Each number is 500 + 50 x the weight over its row's rms, rounded and kept within 0 to 999. Layers, rows and columns count from 0. Numbers have three digits each. The size before them is the row's rms in percent of the matrix's.

# layer 7 MLP down (transposed), 2688x448, rms 0.0448, rows 640-681, columns 224-335
102:506547558468460360569503504504511581568475565487459451465467592529539456448543495545442593518490481538527519584476540574506540449546485444530416524540585524434482522534429602517517405550613524565606564444430490616482491498490481479430555543413570527526481566571547457460610503468469563423461458548491506487537469576475524521490493518529
102:559441544557481475490422633554553497525506582479545542574526430526443441447499512542492577475525428528509524483490526555568565444490559655533649440483474502472429439482542514520608429527548573477498551493566543447510535531491523495537409543530480465507471461494542411552495409504505546543538556498454472572478474437521427561515423530478
098:482535470460385503496514492491457482544513510519469445482514508559457493567576427557506544558542487409507485510556454562438477508618498481485505505539382425536462493527420415552457558570532442478587465508533465464471400511523527377502516491518392531496528507462574538525498593500534488520525478532544564417492467521543468590516397453498
106:480503449547517488364544492479477452464530496390470535575518475467484534518511503555570483489532423407489586545493593491504467443497553376472447426478476534565481564536427482522552503492466507498473584434484425518495432450393434572515364555553567515497454536520517488423479504516374477517462473533597468484450592461520552448546558495448
101:545520468447557464517520486529530518447535463465567533483444462445626523481498502416468501513515481560457486558453530462503481483580582457498436598458590573487466479583532541486505512465546504568584402612520570479488475409571472463545508511581627481488610499499450580515445475542460524527451510468404454458477426541606469517395459604534
104:489552558442451380490513530543535492476548478473515409528461537430477497459527533493453370500492537596548545515507563449529519523445473480477387516595569383489545385486474481496495465605495571468461538425527519484524504438548460541419444497442502593505409545412480516623552500449473437539403381548507581512559469457569624551515552444488
100:476490462433468481597567458434541508503507556460394496518504429461549508525427478556476510529443463511431558547516461591471581451537508518473538540596463536495478588513487490483470468455573519496476512474451554414466561491497448501456472489532514467479586489514573497542579504513461501626588564458541489409460528572500463530402523491531
097:489580377484466451465565493465480484521568473473522561542556483582483464560539514598577429598560483580517487556489549547461452511381490541510525539477410520478467522441481529535502507484452448453501457529510613436505538536462526547499533519490444526528445519522406484389497513420571490444511474496429441497488518452546491509490479510544
091:445490595538430451570461465569479629488435524573455553502537429417564495490543454499577420495375537631504456504534543490542522536486528452395544455485533366520480458509569477477460528582558518637482532591536510448520512458491538468506524424507488501477551513579518426538448554598518548467505503459435398488447488493475482507443436451487
101:390540389526506543518516479478442504558551427470486545489491545545486501509449492519502535519551500443420531457574481494445508565498523412526476413447529373438468442454518494478526513474510554488470494561528516478487534532507453445413581508499416492495468562495501469494424619618586472599500547474520427478437492530509443529533493455528
102:464523408553508530502506478540546507514534529567441465546563553518444489473496427495549597431456432512498511533551541510507550469448431530478371474426596452548461390505431478530555452514354452467465539459460465621506503482497535472500635532532530518579540446474532517491470517535458536492458640476515542591477454447477484562511419567394
098:471449439555570573577506477482494602616517564500496538385510432510510482546568470564476453525499580521470448502583513499530446555523542496480524589473426506505516529526521550440506460569404426499608515507501467494572532506535466571496513394369420464513372556510533574529473534477486461563496543478437476547503510513519506543511538551427
099:600455485503404458565475563482485499511569449503531404508529516519430522485490453537501519524424608483532495466480458491507466517470472508541459454550541552569533554533517542503459530486501504564479557470509512509423517537506510524531485436558528614462513548429546460539494508482513466490488513498503437487505491522591483499480426577513
094:513535498533493561410508491528576496565538563441534417515457427434460584540524538427479510555458524438556543472521505396521565527443450451420498523487441421483575514457496524498540473535467483438483561481527454508585497512564429512483481496467496490508461516504532511529573480529568507518532520488501525438548420456505389485549534442502
104:487511550403535507490534406514495537504438463494597443540505520550440471490464470406478501497388495574506531577480457501445445542454541526532482494512470515511599516511611478473531450502524530446411535491465631451515413548496479597536405520505509484377525456467490421471397544461530598431564488406536589520464497382509459446472551552530
099:452442464575478513597517464528494512535552518481492510475433454523485499461451523438557467497474454469456581504472491534530492474463488565474595464541481526490553528469536495507495572353435482457595535469481535404521386489553457485460490552551504563440472492497487419520400445527542585505545521522522498599390500444611501480539541495504
102:477485448473500556646444511540488477488561547539364530471471438542442453538483513487357524516561415439479493522420544401519535546506455443486450477556491534532375514444535548514502482469534454624491439488520482528481453515535583399547538487412485546578473549553588516481476536526488428533545481466522476550461509479435564449441471538487
096:556568557547502485600460529480520480457487524498506524536446494509544498459483506485487458505588555567501563487524555441471497443486567537361441538529452520427540515504466508502509545530487573441453551466526463445469560428455533463451515460557503544480483500586487515442533518520530476564608557511574487491583494471525576466494445473399
096:488469425490507503502477499476479498487457493454455481520492525512490488485465494403429519441449450553559384618562496495446521523478497435520394538479481582500547509541435447515593552534382460455483469529524491568460480479487470486487530514440513463566569499478582553535432503505455469541460385467380567562553468604537501539488601520549
099:550511518612531559421437481494567511484513466471390473487398489518513433539457539549428493505413481504513444484560484466542603465434500400516493608542481571455570383630539435540421487612557569562412476618469552570551429442507520487573562505540431506498587449530489474453572575423577467507546494547506471461524486482454524451537553469438
091:543530488565397491480556500464421426476524572494597437516434499546488442472521577558483481595513503484502472476520546474514528485385556576571412494488477460540486451477509430409541449535531384524534516499402487557490449586550445514502495541458489421492576505419504558433461512572539425550414552487512512517563387401608435445525476507519
100:501525571440414586584518542424550608552546548533544510533528507450489464534480443466510511459454476584560485572521549549505455517512491464630556603546549476474455536450551492473424436433415532531506409430508434530533471542490474536440501501573484447394471505475545472593485538417408541507552590504472391479448551511472475389510535446511
102:502522462423520537537576445526413566479537522497517510491520472535589486535472437567464594534540512510499532500502444534475448491535610478372505454402554461449457515421555433482611496596620502512486465487460558488451499517466554502474537485539509537539505494544540390432448477509509510502494449504414484563399361460494495485489532491435
095:514526489467463514489499522469417463423515473493547559495438453479515492509466599508534512512566463550578544517488564503545485526445599391491457534442434443410475574570509610423484542406532411471472372523488509507502444459499547447576429545376499488596436463437487513533505464548494432642439462506451563495518507460574491494548423417535
097:553571425574478465528484458522565489476519595517510456569457507563452481404544494477468463526589466509452471453423448521517532486429473535553540471441525489573462558483502496529487628428464525523522455532504520494577548508484492424449443504493521472506412489479458546479516571420438553470564536489544507529464506481442494488549495425560
102:527481433515447517519508473531494447416472520428534552511449478520451501445520464449587534487489391418497495408471470527514465510515601586529526540576509441491417561560504445480441485433404512526493517532473528473489507574519468498503548535493491528484533508528560514447491464486571525487571527458557620527513535476440466560386494501487
092:530573509522501479509476542432444520489472474520572549485476523454455409529504507530437449427530556457439561461440484577501391541575544436498491451447497491497562446490468503590466454463487466514532442625571578479496498592422511497502468487505412518515610498473508449479480496506518388529559441477583489487444464612463633541493517508425
099:532489435527511441496516507464477431463525418548544379455580503529500485545474509547558500441482539372529556421536506533559574554504549537527437459414570521493526441504485578560474556497353464464493413484534535503477394425509563515451572443520540490562465570576477474474394586448510532487504409498483516476437533602423563420482517615506
086:423517505476422548447455476456612471498520628487498557444539475472509394506457441529535474511640585474512549455495386546531490538505493491523417488436553479574486565484557466619468443524535433568417439523489523473552582506479410370527497507568416610568487609474544493526548486507513548507477529491537528390449480514571424548430526443381
096:511483578570478445490516491537453511519576455588606477498510493393534527504468547456429497561428478515517445528480530542580445625415592474508430487405549590527485474477425531448414487497481490448440621411531472551566424523472415562490545466473482531463423473478447515609588533438450514565620481479536506438480506577537391511437486548488
098:515508503525506493419389585501505523483579487545435426418620546494514551534453533531497537457507459441553487523534536592460477449515444529580543514492523506530479404506600451537569546454518490491441528398501464575485549626495540566506586475520555499503495533477562475442437496489503504406461613501465506535419499495484494512560477480505
096:402471510502545485477447512497519558527465547395538473486493493530525428535468431539581481557419553518498481534510465564529570448496430498481570503497547513553570495470457504460538544530414431516569589440458482463479531520437506531487479568616521411485628438473454452478389603564528476460481491403442433481575463502499505496463419606559
095:474461481452538488493551484451416468526432459457516456510469535576514474419523508472491533448486487532467488405543482544463543439486484554540532421511522405394486525503484522605518537486475514456462479454616503486418469626483465397592405534475523517452536442467522484469469457532530483529495462611507535474451488566467553526497480530549
094:506565411528483492559490562556560446519474476447507505532498499488544538451412513504559401490530593406562492518540563488444515516358572476476540555435426475522550458507421483456586471548525495531404455415532471494485483428411606425447580622414534470532488561486504464463515643479529498568517543460533433475533519504477476515456518535509
098:426482481554556583528536486489455460453440450513563543507515509564524447518426494475574490495502461508479483516475500505514635493514506483472512462558430484523494468482468510533513550525482522566445507501600481456480446537507422554571541544537510460447521550424443462397486491497540490521446483524422538492445516444592477557545513486561
092:603532544444513537582509469516445458574534433529447498638593536424493491574562453468495427509510474501570507453476483521563500553432580541542523516438487475542557414549542435437502476537483487535476498508447597523446497412508434572513431519446504426515522474507471505494476465483430464464582507502488572410619525470524525489497454514539
082:512592528573622446604563466484526495544467422583456397566504482509441520463540517588504536453415560496410469504573464521528476501449462472402500573530470446493494483473473501418477553433493453580491455551462484560538478495555476541482524406526579498503484471447455591456451456456534373405611576446497520514474557540542465466553360539496
094:518444467553518471359497582453452489586493518509592466506489513487452491548448439507456458516483548499511441512558571577385605481601525527503438453523441486479478470448493477483485519461510473486524471478509536503513507473545456393534467478498479475479492519386389600495489537502539446540458477398483519579430525512436412436379575432526
094:457508578498497542411476465439589533490531490393527497506477528574523511501495527483475546542474494544527456455452472521528405469483492552486533516544525557548549609436565536571458433455549511491534523496452526459506417497469515491394541488470539514465565392525592564519536512494450474473567505469485486467521530390504487494506468489507
095:549505548614491502627494508633509623509551507466423539514409486501423477545541512509461484456451484516558475475532621474514518498492458464462458491459506540479572534474552482434455456526493426533468593605525495532471521574406436433413566516481512471450406531489537474545355449440452600448486497506567541529483484425529455496504492514544
098:509447501495459464534555466509490496568481560532539474495428526372588499595472492497519427457504533477449554562474546495537491525556419437469499611429489533499488515542511593492610555493528510560437436503565651488500393429520557517482490471462479508445451427449546448461516549619482479504500522493491486509479476503469562565597499591412
084:508555462545478517507559510605529523404486439387498597477537467511498480462471500576484489478537472550455531409521450529586537563399567469492536506445460394515478509414517453538442473535493568496496483490618448466490541432475564603497522445448391474498584530515561509436508491494537482534531485489494551495535492482591512503617466461417
# layer 7 MLP gate, 2688x448, rms 0.0497, rows 641-682, columns 224-335
106:536464394507586413545435532402427500593458412419499585543472504489477601535496567454526505488507513541507476536580493467540448542489515522515505464509482571564487566519433487531421470593515602463472534496510533523556525386521528529424563552561533523397500530581487519493531496500448556454503482454552416456485484519479451559497465509455
097:465561552522484495533442465492523573512559505513506497463452470461510433453587572546547523395549626465483489531455536434568425429482486516458504486523456492516443476593443539525545438517499465439528515532475582662498480510509452515540521562516471515535569495417398483478513485484455580570407436540460443543614517500479484532550489522481
103:533542477470512434510588573486492476487400455451472448541475534577556546562456571502551527445564412565507476536494572486624495435489464468422520474392569558446525456577539543433423455614548501620535564455420625501465426509536439518473477504488610525567533518505556543438461542489517481453476478461441478507553539451441470496534548496522
099:556486441497484426469512485418452550504529551494461449483503496515490524465508524426522539525653478458493480557499496505575492449538488463630492509503493528499470561537476534539449476494521441510538416514591537466509526505537449540577493425549474537556546456457422509510502420592559499550405553466541454431584401574531479518541338609554
103:542471502599522477566498459553439469478481438414471463461533497563480545564445457423472484502561474543492379558512587472389498459413514394522538536503497538532555484509556612546547517580372577460465519483505543529436447463425490549550534504535548553497429480401474502511533436452510563500460420517522517415485556530571429494496475475523
105:505525545594488443433510417509420474547532414470381549436578424427389552439543521561489484500525574562460530523521528547433467433486509493551481467566460539541440559418531348452496512520459470562568574554537538479482568418506541501426485537490497538489456607530435553562516441454497532500434487463562515533475448549509399477491432555515
091:484464577463574434512515486552488592481528449507515530492413490464482547519471535419568463575510528592561526598484469425476454417431470488524511592465478506534531468535478588490451488469506554563408551460524486500528504507495443556540515502518585434538468430499498448481500565499445514543446544527544483445549519506459482486501500489549
090:556445568442461462485459513508530559508523419510419465519504525487562481529502513478598552545478592508576485478569589502539534488506509487453557497512509419463474430552548442527584463558554626526534510494553407425626487453511558433543465430513517517484497510578539457476469478481435523393549522425535496566551612480505484481511440483419
095:567555576492519481468468546549553560470432486421436561463520457511552581427502514495517425493571516551482473532583483407519420536453426527513520517463458562563444504649569521546436455392520494529442397546530488585462470509517492485529464509474506503503500412437397458474487503494391435515466499544450470508601437507390504484508478538542
104:501459421546546550454444569477462534536484539461484447568450581500513417514488493426527571563554488441513535574497474406460579457490588467621395492599418595488412533518398524566530379544505514509500534524423453511474449613552478540487552582490475466572505422439507589524537494550479468532510596555534562483556521487525450556600425587486
099:473510502538589523507451537512411583519537465521548480541476562448513448524479520529550447487478614524511458539545449436453404423481453430476496535507520531494559515400539535502414536390459497540501471451516501475469510470612482529450533467492541621497520521465410537528617543494464467447529582451502529443542536555476523554532512450475
099:484515442494539509477444537556492465508449552482405390495477487473452472451425573484528543488514488527468370528521463537517493522609533467602524433530503577524476441466394468549411361544525534479425488465439502519443471451560408526537539535545504522528453560575504554492581497535452483492510503471442572545549493523456468530541577594537
094:508447492531482559542390575461446505449391512485511493566477540616535475497509568494457537492483448456566513470515499496503477537487463504582563490517532396421495588497461523490489523519497553499493478500495502572505417479472416540552536477465514585489596567556444495542460505482504418588580468597581475457478471485467654543495498536497
106:531494469531526487452569579512425536472519529508397424501458537480513589532488518547538415484535465544498533561567482473515584464450466397476512496538576449365572386493501488453539481488476523494407567519602508481479447518363499550408462574479548536497490492523578513436525457523451494469463477520491447497480489538516436544539476488528
098:523481411520504468423521574488536557461429434465524556496467474496448550445484428438521487471545534449523552522578397503449466457439532493472530548481462535459443521553505521468487466465368554490527481500554485511504560550547492534516436530452500502553476534496483479369507472492460484527485535460603444563472498486400426577460529597577
104:498368604534547519527440432534458562493474434506504484507506573557430467457513555535417484498561548485533493481482506471577503449555531430464424405506489503493570527469586566475440420437473469500562550509549495571566462473536554516532535530552606582512451437565475465576540499471487493486457498491478519538491447477467450460526471525593
093:573443544558494516461427511493478462553505516509566526457491459552449549471392524478428581507489526533522490437530504579462497511483495415521538494525512524597436511445510545453406436518430527407527543535618515497533494476495541458596555496518418459489477546533510531451460536491521564443468472536574513536531429567571476601474563511539
098:479497466488487445452471462424491502546556551401407466465510533485563533427498531483613481395491478535504409446615360465528480497489505463395527428526508518509514519456558472552523396578453505527485475520483458545467593584499540484498482428574498474474486567651503460485553456520434482476547468479516391551493478562479356569480563505557
106:499522519486515625431539518490492480497449451518504435565506460518455512520493528513530534412543500524423532611545535512501485526433444580451478558493501509498355493415499492513481498398543457558498496514469514493562493511554513483484502490453549445601566531440482560467486481542370550474512457628452506436466427500486481475455382507485
093:591570447488537412495595453498574534451536397511566488547554459456460401492463494542468444542522441604432594550476488510469557558489562569446398473486483470481489553438499501515560464534511494464540509455448454531483524477453515464421419497403487485552537476527501542629484397597528428450455540466486532508541456558587504518495582550452
101:542584424573536538515458464511426576554544496522562487566467517516506478594588464454461536449582542409483426497530578572482444379557479446552559463499433565428422546535436563536365475451437486556496444473495561546525550500464493504428537437525500439455485591576537436558482590467423555572506546433526500466445534435530535520497575475489
109:494527422574512457423528562428415451535468460483528323457509515517500554460527495457453409479506488531495512570534432486451554455552489525466543526539544407539479441495465497527482563526485613641576502534536514408520425525504489475510539422415425556533519445456517412449327436560464516502416578436555399433471457382416449524535364513503
089:516488488564564514468480429423513542496542507543410465477465590595508518508508422481465506537492537480506437459553534501549441473475516517561523327541556528588402447559582513560539366575406518571541580417517508497511493588519474481503512508565526494471492609528419387483536481461485572436490478550537455537464526506456444543483569486422
100:557563380480545413442504516450521524523437423557498481501459508519489584403465485517487464448549563481486564567567476472570425529534451390466570417462515613547437561500621530463583564486538522499562467506486457522470462514465458521456488411429518482425551500586581517524505511482475504511440485505559473532542506526470420524416452492539
096:475496443597560458489492558535541521534571535560487547513506443566416553504465523531460522497553533571561510530537543595500503533479419497487519498402457437557548488464500505559556489542509565510538474522550448507477540452503487570520587442480570508548488552463519527507534585440455478513547551467643466491499470559497442502596465440490
096:578487479488484525558463527550466501473577502571459497497418532547500500523436495524551562537513481450486540459422527534553502566519484494489538420538526506449455533565544523419485471594475498401463495549545342489547424470569478511499503451558540542493416518481514514534446519481444499566476465523426420506530482545445492485474527501476
099:486440519534456455425495505470552546550414454488517510526561491561449604524504501471604546429499494587531495534450572512482493453501499498535525458529516429472486483528516478503556374518422487532507547446567428555530512530471459562468503553460548532542427457464431457422430546531407398530443461558525546508531372430473555424514495668470
088:519471460506343508478464503527588456502503413463446588497451437456488463496415449537446469534489492496436593439461503505550526562443523525541491500435513439520458518447476504543532451547373400474517546619622457492479510541479464442510461401580476578496474523556499460579557504417507537490496470523479450504518531511528408507509550521426
099:471546478583509448413434574545526567553511430518419517453461425425497575473450494508602494537525494507449491486492446460508457575449495534418568547520546424465510570485455595507584508500536545517478533485568414523433454582452451516446559403564484455430477524389378510439456532536404464493461575473523543471518493507465448499557540475463
094:495465461480403555495468569483519468661504526552497399397481511542470581430531406498541540505540451480591466463564448405551486472500415494577594493636462454537463452569499442475516470574567470511554521476499495416402516525449486579449466508464582465485458498534509510445450530606553531513419562611522402481513515536395571476578531576457
097:572491450461440541444561486564475476519433490492487525562479499490491494437491525468523566466476588464525537549479542489546527531544621552538474514505409414550496605428523520531599536474510535497523424484512567432515411540466563465431492494440520544558535612426445454416545377548386553521516586565507510404509543479490574518494477419437
094:485501503585552448515618499542361511498462419477517548615488511567493503581558525555583481435546471499441536574539472480493491492488523498543516457476428488500448464464446464418540469542496508573505566500489506555524463445439497536488431455453524506492471504507539427532582455553471429359573523425528570520485563486524513389497497550482
089:634507534453499498492462403466443463547556480580497509401475463458445508545528534488469477539491512528533493465476580497504450464547518509457476426595449460540462563458631552510430454528579595553548515500489463426579404530527488508514520526497532474410477530562471514422537481394493473469518561605492487504533478507441480464520530490484
094:575443533513435516477440466533439589542422436528430587435478543505573498430514503493510507445463507479477552535397511449443402477502492488514454456543492501593526639530553577490550464453488507550429460468501444474513432513469503572504484435461533518646503444530555398424441496499346453506425465582595506475504431476414551477509486604508
095:604447568487516438481491621484492439451488493476563490495499463558528445529486472524506486451494522491479503481527503636444465476456493460498483521485498468566507529433476581440459549478461607569508510468532437495531459467510431478476470498542481442444534486573405416476511515519562527509401508513523504471436471428438494410552446554556
085:490476514504459529489553557494521560498624502447519474392521488478596503496388482492472469523506485474529498421554536517510504488538537491563512469485499622574523516508575486521560482488524508475467544484562474374524523508450491430567445491507468497519524449520494408506463487547527542473455425500410571482558401442409494484510568496494
084:579508571488475569627403498460489485488546475531515514475542506475584473473452509456548527442540585504471539455485580418572479557512513490490603484551532476480396545614589510576615475547553504594455532435592417471557461560555496621442498484559514394508520387552552369455483510479504516453515513481540515427583414490520513586607446518500
096:444519553456478543510578526483552591486511493420497535510424512508463492544402531453514590532463510521530484477461551463511447416473382539499611586570449496507514576473448512594458440563458509445585515405494541503430441456559423552539444527554587437454466549560566548553535511499546520512482413479523467464523561430489473475538550498490
096:560517469453493473560416540533462506481455506564501550494583468575548485554441645495447497396514444460476607534546545554485448452494460444535507542446490401538463510623466527541527466592507513500448493521401418541564537469573477511463424448510512502486519502501554503523552488458507553506470428505501548543602434515459451514527502473544
097:516373440516503481480556491612497454437469418513402528495398507481482463504548499557488492458550456458540512480573549543505447533452482461458565454482488501502494522462467431520520466482483514478636553517449473481531489384462564447382509388518574549589514495549507466558527432567494515431488510535578569557622513512438443520451439592517
085:511398488496470512531563451555496555476423421543469441543431554501526600531506486558546469501433608495472492486505439517456556533513546490480522447486422529526490592537458606465444527399472409426546541518559505534525565526519477470476457439603565419463493519424482529551480485475395572485420455458475567418459545482446512459400465514466
106:520451487490616487521483497482471481524514500459418446438461550575541537479507564468557545571527458545549526523458545406519482528543468449491515444474552485557563456585481505507495545510443479542533561485522538488454484482459437518463506445530515620643532419429512482508470549542419325481435498540514551453430420565479450605629529555444
# layer 7 MLP up, 2688x448, rms 0.0496, rows 641-681, columns 224-335
106:416537522454447474514484507424554591415532460505517516479563512501507511427497514495396546511443481482569406516549563537510482516603486476578507523418568543506535557514520499480495438593497577467535575464497471516546557477486578536503465548610491520411482537520516493581533567463555436485518423421558458449454526515499534523529513474424
098:489442497559522473482394489549616453566480562512544457566480520464452446442493466542494527486501494453539405522540490523540504522482491509471530541498448480451399520566611497549474504492512523595411611524369476455605512507487513537514501560501436416459487547536463506574514453449535510538505574492466526636536480481482474390500514472594
104:553378467560483533399536508463599527596465527465537535430501529560450570503476448466533508534535434436500417508517506504435418485436509467497459479476440455526554505499540523474554527468437533503461533589487473418467460541435545572467412460589549419369499572459556410483562561460540534480584523516514505494514580419514518536451464468486
100:472506529459438561523554488615563500518531447527484494462503486521532533520384400561444450482435504537515484494542605548422493545550541530458515399481486575500532453454466491566519509458451520490585520428483447601424468436481461478512495452503458495541533578471487498548393553439436527488530564475492550432373467504497439458430538450506
103:495520509539515556474464565481488631453570512549526558534476556594430562571415506438489443635535512490395485464574553653550514498515581553456591476376580545550488552451552506509480492437476431442513534471560588542498496436506482458594481525546377456464507469589449467521476583407553477520572481434501607552447484469532493552487450473596
101:475473543485690594470410477508444573571494509532489497453465492465570477402557558507459486432408551499428505489539539461476418517439503465419483517503490436504537545474505550477503516559437515566461496565379456477476427552472462571489488648538482447497425545457455492544479518510453472509488419525511486534496615536440502534482552541444
095:392454471520426470540513485542530495432552449574597565421378401468554512524545564431525499608486511507416509515447518473585486544461420480603586517434452490441542458427489586542421570513450506508468484384450525485399452585532530605494505503547507511517418463462446435473545579499520499519528541489577488486503560394499494484509494487525
087:448458404480539581547460465442544601546473538467478534548514476512476596476417535497448496448530488459478475550431521432503421474519478560539594485494495476485489500545418444538530556519428489463563512400583433448622442535550468572469550437538516509602532415533487581597505507558421518467518567489510446443460446416444511514482479512498
100:493534495486476434530424492487514539523473563503575574574458452400605608491495412448508448493476544434330486456512501462476448562473519514491435470457514565512406485501520518596451523447495548477532497558507457458533427503523539394480510567461430488517534525468449447452466470561463447468478507530535574410533519559554490606437538507605
104:551497384515477507535483540526510454483550552419499533431495445546477594437462441497439491471531455541481516476487511545517560451541525564439573510449518511467467485557472467543554527544584503459412476557581597444518450510525400453443569488519486432521436459539582428482452513505577602467500494524462455476483472448510463422512531493437
097:448473517551559494429525506541512511557551515410511480429545552496581465638529506425592479446567513570538497489443440525523496528438487474399488547460610484449537482561582596556597550484529485533475516438430540536446506440634492466513564461426528532507479523464395461396581411580484508466466479566544541552508535508512489608480478487535
098:530530468407584478415502459481465528530414575488482539409500428506570475463478530409434533544460454472555609468477536618496440581537481550415586528492498454437564471440547480513551511530420474453484438457476461573441513499400450417585435485523515429547565438537516435506460610562551553459604490510385501528511467446434555575484400566479
090:554587540464511475585580479487527450486442482527438554584528490534529485424507520536518439477521503499495503530461490537553465499476423494484482519491493588443391527587539520454452504555542452481570428421466553417438530535475483379509476456528542496543608573382427540549434491531414448568529509557412530398458619485474529486456512550474
106:542472567553503463447590422464509441513475408528387571509455561535371542479513523468463503501464560539505529531471586506535473509510539510484502487595513533483480514563396474482519454460473542493463524533450462517454626546496541453511520503537546459558493521481527428484437484600469523516456527492522501457498476524509437495428535438565
097:491621465504594642517562456513485538534517498597587512529502438465494490440477502603498461480527536571481549487483446476515609606404479472474525414508487532562467470501513531452438560507458456571418499491601492565489473496513474479511444445566412428500601509374460525482535505524528472473522539495523536552466635446438483499488478451484
102:472600446572454523523569414480548538507485543458416522423528528452462558509492450509532483529593518546527445466417404523422526472519477475470535399494519480517495493543571373471488504422471494585511382542523525457454493466464509484528509480432499422445504540483565402432465475496410435436543575486583540501467519535479554468516571519466
091:555442553534516530489464479470467414472531540541529459571491437493493517463461438527482550438521568434465407488514530549549439493482468489467475476527482529455465519406531463548519440531498508511528535415549434409480447516542517512494510551396467539519447539522575563469484599431496404486520503514569605475426481652592508501516535500545
093:391482530463469574490332446490496537521488439538513573517432549407620505542568536521579505499516470466501433507415459512508528521467364494500601491470535467494427494472472567502451431529497528470484521512542472466478490426535457562458569579451489568438513417564455523486534499469522465489509474501500578505533480428438436429576456508418
100:480566499443477562513450499493535450434526412498461576527441440498516574508472526490566443462439551580476473525562522525495466510532544595547446558463470473537507471505393487454501473499643590492499432466527488435541526492451430506536524475428542560513523501433556552499475527487391558511462575498442539492409530485534532452531383523512
091:458403519451456494562541481542515578431473497565530504481517425556453494497456484493497480544424404488608575495512539558479485485502489560518402489491463530530535508439548552499538502501526615513522453465502539543550404494477499470536566502530519495499584456598529477567456548483596495483514470481563570474471574498474498525459441496420
099:458483463463509499476452453541476550510444450452509419487458504460612453461490580439459533485482500472522503538373422491410512502468537464572395438466558508496477430572406530423527437550549523457450486517527451523466539500460453481527524502591584464443577500548507442565429544492552509491466483376545420510481520421470473527498575546559
101:476453397572513416450520591598533533553466494518484528518495491619423584460531482486483488550398490551473546506503578451511394430493474479478481566407572455477394546594492458578426465438420453478545534511495511533438535533439437568551422505543486340489483611414472478521457606459531512474501439521527375609473560408518452474499478551513
094:493452483439512514502404476495485462497517474503492514441458513606540518622535476511472474430422496494522501511479513434566488463514479578482440424546458433470497467463487470489475441477483455593505551549425455493450481512469540463607423492490457513584484601541456415467462552485490457539444526578491541615413570483502529454489376483546
097:473499508526483457454565433496527490482431463539570438572541533496438522471393543486514514470505497497441517484597464595467573499498547394483568470445548574508493445465542557393554496522532570498509489414592503576522515514450491561495553531479541401446554482512487615510465474554506595517524462453507550582493518575448506497591449527442
104:508611464588485466509532492467467492535573556480462537562508498478413567507505448446445529537506517482562502584534526508417478482514446555558424548507425443529567509455463461513468492456460563498564495533490518525441486474545592569519558589465479504534449615486499530442522542434517491499551493468621542507529528516541515471490503438489
093:489616430470438421469571591545436446513551395473488466589516474530447442509462468609445551526517414462423466433567425517494614506483502544472443447494478493514436464479541541589502477570455496500475454474571521529543537571502436564518459555510463530447546527517556527587460446465513555443499521416500387523597456515435498457515387569553
096:449475442581482542498604489489546590426575538466497542535522551531603404488480523486470439483589530476386575487561496530431519524545605502553569578496462442416439498512449465502519544456482421388523483602585457497517560497430512450470584515437501481519471568530414515609527571410556595559513510478543469460502547513553405433500508476519
084:547417532596516478549509420506431481553442421509550571519475535531486606479527512529467526426419522521472568515454528504482536385534527480472543496496476540528505478544462556397598450494538523529447571447505499525340394532451445503480488488557565478455426497486518439561552503483496523452581608522457509567512474494486486482455433517415
096:461614496418490476590435469469407444464622466541548502591527398465524499504465397500524483408522493524513496535556512439476555475529477620465520484475467426528505545432524493545528554493519531535545496473412611511459469455514491549448523519512512434552514545530510408498450433455603532441476558480560457452434526508405537487419472516509
097:529413467511525491410580438500473501551471556551543468509508436469494518525443545441471451484405553421480528531563445447530454518577471523415532457579457518483468496437490526557464436374475490530492511391532480440482520573425424495583524512498538540489464536536464510380518503466488551513596483576450477471552462513549564391471495583432
092:471424452516509514473446383584381457478530412478471511521522506472502589597554470624463415502521425408488489551536478518538533501455528458462477570465540486486536514499492459522345530548507483522542489557394482541404542511456526426491462521503510621557442509548525464529515452504378466425479487498476407564487463490479472500447522485415
093:505597478497500518427494434547494488493579436533531500567455492459470552545440498502465491471475522433491603584578521514497534471520512468461565498503480547571477538484536415514454523569549483408563470501519505592601572473509587499498461468485600453514435538519479512557488533505539547523452476476442538460523429488442384525432545462541
092:497475482481513495524467431393436394580492576567494584513559552499493474562586608554501527503513414530498516508483482393509466431520498529549483334646512442582490561507428479596500455442547489568504511492497473455623474529533479494454574491627523411487526538518514562539480505477427446478531470527487512516560399522580459478485574459467
097:432510465451552466512540501476488559591447377551411595552450532486569484424489454524486455505389551432463475491480516461537493486441555582541519489497400554532537576390588505472554446480507521482490616508551462501524450514436510433531499463507483497477428491468542470486605488473487562434395443533511540520505537473482439498385436578557
094:593553546542539430518627498581482554452532510489504519416547485434467535585432524482567514472562536529340529422469503504421574548494526530629534399523495443469456559357517474514573484522537432558456568516492518477482451476506535518485615504518540496555441525378471531461506502485523513427458540469469564543478534442569534445506431430520
090:439516485491367476545507530477576505439489497531530576491545478480528459536517467542474432506495427429508583450425433452471591572456456426514415428525493554416514480464424599521562511530540560415517481462558471484512436450479460349453441505555471450455442499433565444576487413567561516468445562473547406476510520439456501499493493471491
089:502587552518509535446464556475589538473501468557573515444557570433490479555524429528454415431423486512522483478564477432460544477485464529485510388584441492504383515487512536415574489506466439468434496474438487561575479495527568469563472450485457490411444434517546533467529489407581487417569487489483426523484457544461479558459550489530
100:473530579505527528462441558546482468523579509482498507547591448490533506478583637417454407394547524537495502539479509509442496585513502407540439499469516579579512456532571498428513575462520483465555458581581380551454437475468459557499479465551444455496521495579384500553570542456521453435518503477479494484511368560502418488479527439518
091:504530480455503500479488504419431515557450512493433563518639489469463479502533502462499589546543486454483541572472440553472462554478544494510463443487447529445501511442561516470478598430405489537514508508482464473581418490517477580545522516508555412527425382540515502422527568509540438516538427459527539447439428487442525551469383488440
097:549456461539553462485500521500444506423535503537536538461509561593485416511529511584477555524482510500447466496588498441468592508535415422423465454417557467440433550519467568543550506444424495469502481542530507472498464533513515519530446477546560536505533494474499533478490411468505515485574426460535529578574571583427468408573416576588
083:581504553398532497542419502432462409530505487535453453480533549522526563510496506454468514478557494389522542468523531530538392526502515598490432527487560522445490506569434536451492465459557462532570528520468469413550501503558505519519419615503489442503556494360534480585482462388482521450432550495546559584471518461437477491454537566447